Part of a small language model's weights.
Training: a variant of SOAP for these matrices, 754M tokens, 2876 steps.
Each number is 500 + 50 x the weight over its row's rms, rounded and kept within 0 to 999. Layers, rows and columns count from 0. Numbers have three digits each. The size before them is the row's rms in percent of the matrix's.

# layer 9 attention output, 640x640, rms 0.0686, rows 597-639, columns 320-399
106:519506527497487463526497467514558505498522557512541496526464520528529506521432424545503454417522557485528525508547423495493451585516402471513465542482495513429489494466488425500539516493477473412340491373435525410501515404631518500438356493
102:545492517459483529477476525492550568476436491473457432572476560483467497529438438457450553536537444581478450501513497451501554481506476463487427479466503491548525502503533480513433525473513520424372402555525454539559553566494463534503610459
106:444560539546521538465474505445455531485556537484487495427517522372521507490439408472480510542483434554427562540510514478502394491432546504553558484557523566470556569492473502444465583493548453625565452379498537396511400472525490497557575498
098:444527492531509482495500502397550566436535493561509495440396477491459486506455458475381517564513501511557533538534582499485382526497537461550556524568482504533591416486527445577546448483468557417628554601519494509536393458449569559465513577
102:443574538547553456514433504456522498442517570471519562492546533461407490399463540559513484502560450491478497620518463499472509539420475516508442481511533504537423479513366477526521443587479558482471516515415539322576396492594489475588542507
097:535538530504563451497461482520561408527507475423590482562506501472554453487498406444498487457592453545465495477533542540563501515413543580498444466414450431469513478537538482466457524498526537545523588439457458551404587391437436527467515348
103:445494491466429465488521455532497455489584557573481455586475455494562493515592486494557473504564559525529453527459498506457475515455468530503574489430515513510486515429569479524478502574454467410481509564548492540528367399399391580662567428
103:432471526544472485515504500525437435452480530438462555541509493561457467450488484473572416515521456445506493445443508483526478501468492527481482501441436496528464571475414535475513524482550469453571497523470523536458462562479374480526483420
106:525499520404478456469555504488417467521528512502532436503454463501416502517449583565504543507597435512526482572471517548516463436418488488523537481421572500579410477483495437542428616453441506368391547514546471620460463641620630493544558655
109:472510415536534444459539513516450566523524467537510513543420602493491460484497482526469540483443478446483548487547461522548503490502497472521471523495510524589447508515496471468488498513479501505622528652397537551589575516445450403457493470
101:526455472425509486507532519572480466473449443582508470547523460461521512480510517596457561522598554463600439556527524499518477497534538473505403533444468504432498497501520502500561473443453541418497466544612490465481425544602441642499525487
097:469531584536424534462445537489489483544551470536484501514448519442508456508440451515537452489559461453479556442473510492465494500537423436531560532413512501466550532451469417564559507473487448494478570483656512530476514623485438585440595463
105:513448489522553414480432520511487484476459514532474496441492468503409511467442443484475523442500472533524431543476526507503405440523528534532455547452497537462539461475477462542489492498561515496547629499657404398521452559477486458456579561
099:488544544446506415484495582486493501511519520504469479518472412440575482502484381566537482569577492555452494540579541602430477395513454600560419586546510492524514537500478537502512538469518558503542520536448341472458406467413501495631412465
101:477489500477484535481553471539449530495503487458489427563489535467525465496476542474472509523477621505441471498540524431559422426529525574485474478623500547506545429490442489445534502517554611593438496534480520578485488479491499454627494379
097:566564480584487563504473475550507469460531481428473547539493493558489471479455511568501552475445483454459435479533391533559530520529447562550576438481577547527572516539502407494502431496539552513427429494538531543561539614501431516486456548
101:542613488510497518545499519532571456638474535510489534483502549460475558432513556460459575477566565597515484433518520486487498457540493531479374450564598487486475540583483532506516581591514592525431503439578437546402492509494498552507648396
100:495452552439540573538618536429488590413480551539474467571471453524487554528470515460531546436548459492513524482453460523499398478354448574498443447401534503507563442436529448570509526467531532625512517478473515560528463452583498382568446427
107:452487532537561491482488460510486439451535518533498456445484468491498435435520466433493497501601439469436484428550524537503439471453513433579475499509494584489484537507528513453518541524534516543604661477497731539433392554513544573569406454
104:553526483458512478459457492555487564422404415530551533582437443440446493526476602415448534492484419517428467438514495545521494454551447545488492433500455510546522509576554472489479494475455464440537422532449555440568433552511510471568567533
105:472569533501498474593495490443433511503480564522466456500494447526503468461449504491537499539581544472452432489511455397509559530496499432512561568548442465491496536517461477537515515563453468454478461541495497405502574477580436549543603459
098:495516498539454527545539494621531501532575496585524551497511474515506497496541494431502502491517440495478501523500501447457486548560499492501522521490464584477482522529440518504489482464498458649534461571462570566623476655610428473578559494
103:466526582500434461548538507532465444506502535497492487485617494490461547462549469497459518537545525502548491568600485510466541543578489593479543481489500611489436481532458519514445537487458416479494488537398575457581509488455538537424601444
102:421513456493483513562485518493525460548516498566467514447572545466570482488487437483462474561471521450447491494444484530469480468552480483476482535517545600518438581562603546469486473437511516633511579595656419610611386504476668557488484490
097:498571557500506528538485549526522476484392495471551446464474410428448523435526525444485494452519509404505522453488548470558490507557422495461487526458526471445485446489468447518568430573578502389514485694522497611405464523579411436590381452
100:467520529515488466505502528503440513506448564483562494542450484523536514482553466484529490502464465512534508516520522511479486493491468537580463537510469492494481527394459549561566519457548461447485505376447449600474398654412542467506565612
107:578391466560502488466509496512579483530459469508497476549509581582547449575479516417509494432446491522477470477465505543508464488556525532568475544475556527539521441497411441467542512485525457344534515524495468421406411484423507596534502462
094:533471472538513418452490535478408539555519467498437479517529492569470437470476483488498465503547553542503520599498464513477516443436496505484523538536447461506486459516475452460468586425465512525579592306382604393513523524423492428371447459
100:522560519421507469455461562526536508501543547489570518458498468487553528531490561450538555457508620468447460451502510445513513527521451494469550397488514466476439482452466460549551476468484458453457481488554427441556573402362549574499473419
100:436572494540522444488399472559548404524513512512585529499465534379526470400512508517483447451527468472533496541548546560555514555497534409575548447523449485456478493437530403571437479470547525547448544428508524559512546577546434446409500545
100:484506481492501499414499550479415443557608505467514523548509537531501458439482533436459501443536517425521487531561499495508538449469561469429442517523519522428540500560505527501509590527431558599506454365349458626506350523443482520542395479
098:476479543543500450524509540474514518492441554492586536485479503566434553520481525499475477415480495452479455583557505556494537548546575526468493562470439486477550437489545511483408539481511478503389464583649483497471471435519590488497437529
100:414526453505492490511437473496466495535502515511479468468560451452592549538560485523514503583435547518501509509434503534484499489496485571526467569553457592540453472488459462474488526462564502467452534550394567590459458439596451506606527445
092:473474429528455509473583478507602533448555461550501477536486465493616530501398533451491468498484582476488462501542559568453531489498499492510435579495495444482479531512479507583519519445499520519598616503438437497423453396508611518525520446
101:545546430446578454479598570565532526636526606482569566485501472443457558492493466501480515520475577537456520485551545481423540481537553537500514504531533446512552405471463483391459547536400572495478437416469504553431546582461510557580551501
100:517512566484511500539457615393497477479492473487533481520504525539537540459508497446509505439429518464557478530542534500404480635459563518516547516531502537542504507445539462498551519461554487372650484581573479480492562537634353495540442447
104:482496482525615520453471423517545535507443516394582491426442546475473538518504492498503413563424556481495542510471496519561552499437506566391450468435559530482502472497454484428499457560535484519445481513540572552515534457570527580486564428
097:508493524477501456457481528548526514473506541516486535434485493427543532558547433519474474524437493467451511502434512512447455497471463516478524543513446507526493531500421575556558509533510377378553479506467593509401449484527538482528476440
100:446464537463518529513528472487482628492452461507529494491474453476540409562509390493511553546553504502510445515483488515487509407455528515480490450506483489483529545463547476479483446480428514501405454481610538526490548446493597536448557541
097:503463495505512477558479512485540455484527566513512456440518563543641567532572483493433494553597466439480488513468438516539522524529497422480483483416569502451500401572489453452430565450464438441472447493475452422515492379486466524538513667
095:577561543510415535424546567430512512519548508468468533514438471530477479535529500489525593513456487475492481612531529596495497520504474502477463476498455537538485445460506492465488511393498535499536447684495387446566623580429458487419559538
102:472489461540577470516504496482478407464474409526486424575542491412460461492519467415512533470485484495475436556502497463523472515542528490555515473445489472509480484606571511539556492462465474447480509564465555523410499553570524491553432446
102:482476438545496499507430451532461483527433502500597508429549544522508457485535588504501475418456509468493472535537497468487415592548542614505509484517501472541494617498464476531485524505521529566446458505406474551554415493518547522522406495